Each number is 50 + 12 x the weight over the matrix's rms, rounded and kept within 0 to 99. Layers, rows and columns count from 0.

# o: layer 4 attention output (transposed), 448x448, rms 0.131, rows 154-178, columns 128-191
# v: layer 4 attention value, 448x448, rms 0.0909, rows 155-178, columns 128-191
o154:58 48 59 50 65 61 37 61 40 58 49 52 38 30 39 65 60 51 50 36 52 43 59 68 45 50 57 57 49 52 64 46 49 51 57 39 48 43 59 48 55 50 56 52 51 35 49 60 37 49 53 48 59 64 58 37 54 32 54 45 67 42 54 47
v155:82 69 47 25 46 61 63 48 35 57 43 40 58 42 53 39 72 68 66 40 48 58 64 51 61 41 16 77 58 48 46 40 75 31 31 51 63 62 76 60 44 56 57 58 62 32 40 65 59 46 35 49 18 55 53 31 47 61 50 43 40 56 33 65
o155:39 64 28 45 37 44 40 62 45 53 61 41 51 55 64 35 40 45 46 48 42 25 61 48 41 58 54 39 69 47 44 40 48 52 58 64 64 57 13 54 56 48 47 40 37 48 50 47 57 38 55 46 71 41 52 51 63 42 67 50 61 45 60 64
v156:64 59 55 44 56 51 46 52 35 53 39 55 32 65 38 57 64 71 45 61 54 36 70 52 55 61 48 42 38 58 55 48 60 59 53 58 71 60 59 44 49 61 54 32 52 46 62 53 51 47 57 41 58 41 53 51 52 53 57 45 44 55 37 67
o156:61 39 59 44 46 52 54 58 42 39 72 56 65 30 56 60 45 44 56 31 35 65 45 58 43 40 42 36 45 45 44 52 40 41 33 36 41 45 61 31 39 56 58 43 53 47 55 39 69 52 50 51 51 66 64 53 51 56 56 60 48 53 49 46
v157:52 55 47 54 43 60 48 67 60 57 59 34 56 50 69 42 51 54 61 46 70 55 41 53 42 54 25 49 41 48 55 55 48 60 53 78 68 54 57 59 49 57 50 64 72 45 62 52 38 48 47 57 18 44 44 58 52 36 54 27 63 36 63 48
o157:46 37 62 42 52 40 61 38 51 52 61 46 49 42 50 51 41 60 47 55 50 42 52 63 38 56 36 45 63 54 51 49 43 52 45 25 40 75 50 42 42 42 34 34 45 47 42 36 55 47 51 36 67 58 59 42 30 54 51 52 41 41 52 51
v158:24 43 51 39 64 61 40 40 40 62 53 55 48 51 32 56 31 43 52 60 37 29 50 71 48 60 27 71 57 58 39 66 21 46 58 52 46 56 43 43 34 63 44 66 26 73 59 55 25 46 79 46 47 59 62 29 50 59 43 51 31 38 55 36
o158:52 51 52 46 36 45 50 47 63 66 35 54 60 58 75 17 46 65 48 60 46 54 61 34 57 48 63 62 47 53 57 41 59 51 46 48 43 56 41 60 40 67 65 46 60 41 40 44 71 55 35 48 55 54 47 60 57 49 57 48 58 50 59 48
v159:34 54 41 75 41 52 48 48 37 55 50 58 57 55 52 61 58 52 43 52 51 68 57 39 42 54 47 57 38 43 73 64 59 42 31 59 65 68 57 48 36 47 79 51 35 51 49 28 29 46 46 66 55 34 52 63 32 62 36 58 55 46 69 40
o159:67 47 56 38 45 48 58 52 55 58 60 47 51 52 50 52 45 52 46 37 63 49 37 33 65 45 63 60 48 59 55 35 48 52 61 50 41 41 48 53 56 59 41 52 49 42 52 48 30 53 51 46 60 43 56 50 46 42 46 41 43 57 55 68
v160:58 47 42 52 34 60 36 52 52 45 63 47 36 42 63 35 26 60 42 47 41 50 56 47 29 50 67 91 69 31 64 42 58 52 33 54 51 40 54 46 47 40 51 31 61 58 47 57 67 48 59 57 37 52 68 47 66 51 34 54 69 51 41 57
o160:47 54 65 35 61 57 52 63 54 58 39 50 49 71 52 76 55 40 46 51 50 50 49 42 50 56 45 26 49 57 53 58 49 36 56 40 51 42 47 59 58 50 54 62 47 59 36 62 59 45 53 58 50 47 46 45 34 45 74 50 59 52 64 39
v161:82 52 78 50 67 53 51 63 27 46 64 67 43 46 52 44 36 38 41 60 73 26 35 46 45 42 68 60 28 33 54 52 36 58 66 52 36 45 50 35 56 51 34 57 56 37 61 71 54 61 56 56 64 71 45 47 50 65 46 51 61 64 43 57
o161:40 62 13 45 37 61 47 59 45 21 48 47 51 42 63 59 45 79 55 44 43 57 45 48 46 45 56 41 46 26 53 42 56 53 49 22 56 49 58 43 47 49 43 39 59 70 47 52 49 47 46 38 55 49 68 57 53 39 40 32 51 43 29 49
v162:65 49 59 52 50 45 36 36 60 38 67 48 57 39 44 34 47 67 74 47 43 35 40 66 44 64 67 56 48 56 70 49 48 58 68 33 45 69 43 46 76 55 64 60 51 54 77 43 43 44 66 51 67 55 28 40 56 34 55 39 49 61 54 47
o162:47 58 44 62 72 62 69 48 61 61 52 44 49 48 55 47 47 54 56 57 59 54 52 67 50 43 37 45 52 56 40 34 63 43 54 68 45 33 45 49 26 55 44 52 47 49 45 51 69 46 38 67 45 55 59 52 68 75 53 61 50 44 61 45
v163:57 38 64 43 68 53 39 47 48 59 35 32 52 66 39 49 44 61 45 28 56 74 43 41 63 52 73 54 38 60 52 64 49 49 57 69 51 58 48 46 46 39 44 42 50 50 56 43 71 63 57 69 38 44 64 75 57 56 65 59 41 66 57 45
o163:48 37 44 50 42 56 43 27 49 54 43 54 53 51 70 62 55 49 48 72 29 48 67 46 48 61 36 50 53 46 53 51 35 70 40 33 47 48 56 46 53 58 48 68 55 39 36 43 24 41 55 45 53 47 40 33 44 44 65 44 52 55 48 28
v164:48 39 56 72 51 34 46 63 47 28 47 51 55 53 55 53 34 47 55 57 60 59 42 51 54 36 56 33 72 42 55 73 46 47 34 72 52 25 51 56 41 45 27 50 36 60 37 59 50 41 57 54 51 59 51 52 63 33 43 42 47 38 29 31
o164:36 64 52 46 29 51 63 38 60 65 48 43 39 51 46 61 47 25 40 49 52 43 46 42 52 47 53 57 42 64 43 36 55 67 55 30 57 58 51 38 61 39 68 66 59 60 53 53 44 50 56 44 61 47 49 62 49 43 48 68 43 54 48 45
v165:53 49 47 58 63 28 39 28 31 62 47 59 41 60 18 55 69 66 47 49 42 55 69 39 49 67 41 47 47 25 50 46 48 55 54 43 47 50 55 55 38 53 57 37 39 73 56 38 42 66 42 36 31 51 64 37 53 67 40 60 61 37 35 53
o165:41 42 67 53 49 64 42 54 45 41 48 61 39 36 74 40 50 64 42 51 38 59 26 43 55 32 51 53 57 46 48 44 49 44 51 63 56 54 43 40 55 47 52 44 50 33 56 50 71 44 47 57 35 48 41 37 54 43 54 46 63 40 61 38
v166:37 33 22 49 52 37 74 65 42 49 78 51 57 48 49 35 39 52 43 65 59 37 60 53 44 54 42 70 47 51 64 55 56 45 62 51 60 48 68 51 57 41 67 70 63 59 25 59 50 41 56 59 30 31 64 63 68 50 75 48 32 43 69 47
o166:58 48 58 48 44 52 44 49 34 53 46 58 37 42 58 51 63 47 57 46 59 43 50 57 39 59 57 40 57 50 67 47 62 45 45 63 41 54 33 51 38 49 52 46 47 39 62 46 64 56 55 33 64 49 40 44 50 56 68 54 73 59 29 51
v167:58 73 50 21 49 77 50 43 66 64 56 50 52 31 29 41 43 31 54 53 50 29 60 52 47 34 52 36 50 12 52 47 81 57 49 39 40 35 61 49 35 55 44 19 57 44 27 69 48 42 29 55 62 39 68 61 62 50 49 55 77 47 87 78
o167:51 33 59 49 55 37 31 56 52 51 27 54 51 56 36 63 69 53 49 40 43 55 47 41 49 59 53 41 60 64 64 49 32 43 52 53 68 55 59 51 51 52 39 59 63 46 64 40 38 51 37 43 48 51 65 41 48 53 37 42 43 48 46 45
v168:22 52 41 43 41 46 80 46 56 44 39 39 64 50 49 59 57 55 66 60 16 36 41 37 55 70 38 49 48 42 54 60 40 69 68 57 44 52 52 43 49 63 55 71 56 59 51 55 63 29 57 46 59 49 49 83 47 67 69 43 48 59 49 46
o168:60 44 65 57 60 41 26 53 59 45 41 59 53 40 42 49 49 66 57 50 50 66 48 44 58 48 64 54 60 60 54 52 49 44 60 48 49 47 50 49 41 48 55 47 54 44 58 51 40 60 53 57 43 47 60 40 50 40 55 66 47 50 35 50
v169:68 34 46 73 50 42 45 34 56 53 64 66 58 62 35 61 64 43 71 50 49 40 45 48 40 37 74 42 36 74 47 59 58 37 27 45 47 48 41 32 55 73 55 66 46 46 47 52 43 64 40 41 52 40 45 48 31 30 55 39 55 53 40 16
o169:45 56 63 47 32 40 59 46 47 44 52 50 32 48 61 52 48 51 45 51 47 55 58 58 43 47 45 58 52 49 46 49 46 66 68 64 43 41 50 61 44 32 40 36 52 51 52 43 51 50 55 51 36 43 35 63 35 61 59 62 26 54 56 61
v170:57 62 47 44 51 32 35 60 55 47 50 65 32 54 76 67 37 79 53 37 59 61 44 75 22 28 51 46 40 18 48 50 52 51 45 67 55 34 60 54 47 55 33 43 46 74 65 42 80 51 63 38 39 44 56 61 63 50 40 67 79 46 45 31
o170:57 65 61 38 52 53 63 44 47 60 36 41 58 58 29 50 52 34 49 42 66 41 51 35 55 54 68 57 43 46 41 41 65 52 59 41 48 62 53 46 45 37 72 39 60 46 54 43 51 49 44 49 59 47 61 61 42 63 47 50 50 63 54 47
v171:51 65 58 48 44 39 53 43 38 52 49 41 41 62 60 40 68 68 57 46 61 67 24 58 61 51 35 44 55 44 55 39 55 46 41 55 46 53 66 49 58 40 32 41 40 41 44 56 50 50 38 47 45 45 45 43 63 37 45 66 46 44 21 59
o171:52 42 42 55 66 51 50 58 43 51 48 46 52 40 40 50 53 46 49 45 49 40 52 44 57 46 47 49 49 41 53 38 54 60 46 51 42 56 43 37 69 54 58 55 57 53 59 42 51 54 38 53 54 54 48 54 48 67 51 25 36 53 58 45
v172:53 57 54 51 46 75 43 46 48 42 44 51 50 54 41 59 43 26 55 53 37 32 50 61 54 36 48 40 79 35 34 57 50 47 36 35 69 32 66 68 49 43 53 57 41 42 63 39 66 54 75 35 35 70 41 36 55 62 59 41 66 59 42 40
o172:79 55 48 48 37 45 48 45 49 58 46 61 66 66 55 50 46 62 35 42 52 48 60 46 50 55 49 57 39 58 52 35 54 45 70 70 43 51 48 63 48 54 57 59 62 55 52 65 37 42 36 59 45 41 49 66 46 43 38 59 57 47 60 34
v173:69 26 59 37 62 31 44 40 40 50 39 41 65 37 25 58 60 36 44 55 66 62 16 45 58 49 42 42 49 68 57 39 39 59 62 56 46 41 49 41 47 53 28 40 62 39 49 57 59 58 49 47 49 88 31 65 46 46 79 69 43 52 50 60
o173:47 50 50 66 46 69 59 41 52 55 59 56 44 39 66 47 58 53 40 43 47 50 80 59 56 74 59 80 57 44 43 68 47 57 41 35 68 55 43 56 41 59 54 36 42 54 48 42 27 36 45 49 40 27 45 41 31 35 42 38 53 41 34 36
v174:53 62 52 41 59 51 13 41 38 64 40 55 42 66 49 72 26 55 37 58 56 43 50 60 45 26 36 36 31 49 62 55 66 57 64 25 50 52 43 35 51 73 33 28 62 65 52 52 58 45 53 52 41 66 66 43 68 43 40 76 63 58 47 45
o174:47 41 54 46 49 38 57 44 54 37 35 50 48 55 56 58 55 28 46 45 60 61 46 37 44 57 50 62 67 54 53 21 36 56 33 54 33 43 61 55 52 46 53 35 41 55 53 55 44 57 37 64 51 42 41 57 58 66 41 48 56 52 50 56
v175:39 32 40 43 43 51 38 56 32 48 41 48 53 30 60 50 56 45 29 33 55 49 47 49 36 53 49 55 68 49 60 69 63 35 53 37 41 52 41 67 56 63 70 80 55 35 31 49 55 54 54 56 57 64 53 47 45 47 58 52 47 44 49 56
o175:60 64 61 48 55 39 56 42 53 51 53 58 43 66 41 51 46 36 80 58 48 44 46 54 49 50 46 31 45 49 19 51 24 61 55 46 51 53 63 59 47 40 44 34 43 48 42 39 53 43 57 42 51 48 43 61 58 52 73 46 49 45 54 50
v176:82 41 40 59 54 38 42 32 62 53 47 56 57 29 64 59 54 50 48 40 60 51 49 62 60 35 58 43 40 53 59 60 53 60 66 45 60 60 49 39 50 38 37 53 62 37 17 66 47 62 55 46 31 48 59 36 53 41 39 49 52 55 46 47
o176:56 55 35 34 42 58 40 62 21 40 47 47 46 56 71 62 41 58 49 47 39 50 46 58 43 60 23 66 57 54 49 41 48 29 42 52 57 48 42 58 53 47 46 40 41 42 50 50 46 46 63 52 32 47 55 41 58 61 55 44 69 52 51 48
v177:51 55 56 33 51 54 62 45 53 63 41 57 50 77 32 57 45 37 56 33 48 56 40 46 57 55 58 58 48 57 60 56 47 55 40 37 50 71 47 54 69 61 47 38 60 54 62 32 36 24 59 63 32 35 38 44 40 76 65 43 51 39 73 54
o177:52 46 47 47 47 59 57 48 55 58 54 50 52 52 37 28 59 42 58 42 54 56 36 37 58 41 22 62 41 49 61 51 47 49 46 61 54 52 68 56 41 58 54 54 30 62 28 48 53 60 50 35 61 44 63 46 63 54 41 60 37 56 42 32
v178:55 64 44 29 58 64 64 48 37 25 65 44 44 32 52 62 31 51 37 79 58 26 34 38 51 50 68 34 60 58 69 44 66 60 41 55 60 28 43 52 50 62 33 57 47 39 61 54 73 42 72 31 40 80 56 51 56 44 47 43 68 62 24 51
o178:50 50 47 51 51 44 55 50 64 52 38 51 64 57 50 34 71 53 51 35 36 53 49 46 55 39 25 67 55 34 56 44 42 52 44 47 59 46 54 46 45 48 54 63 63 47 59 57 47 52 67 41 56 51 54 33 43 57 53 57 39 47 65 42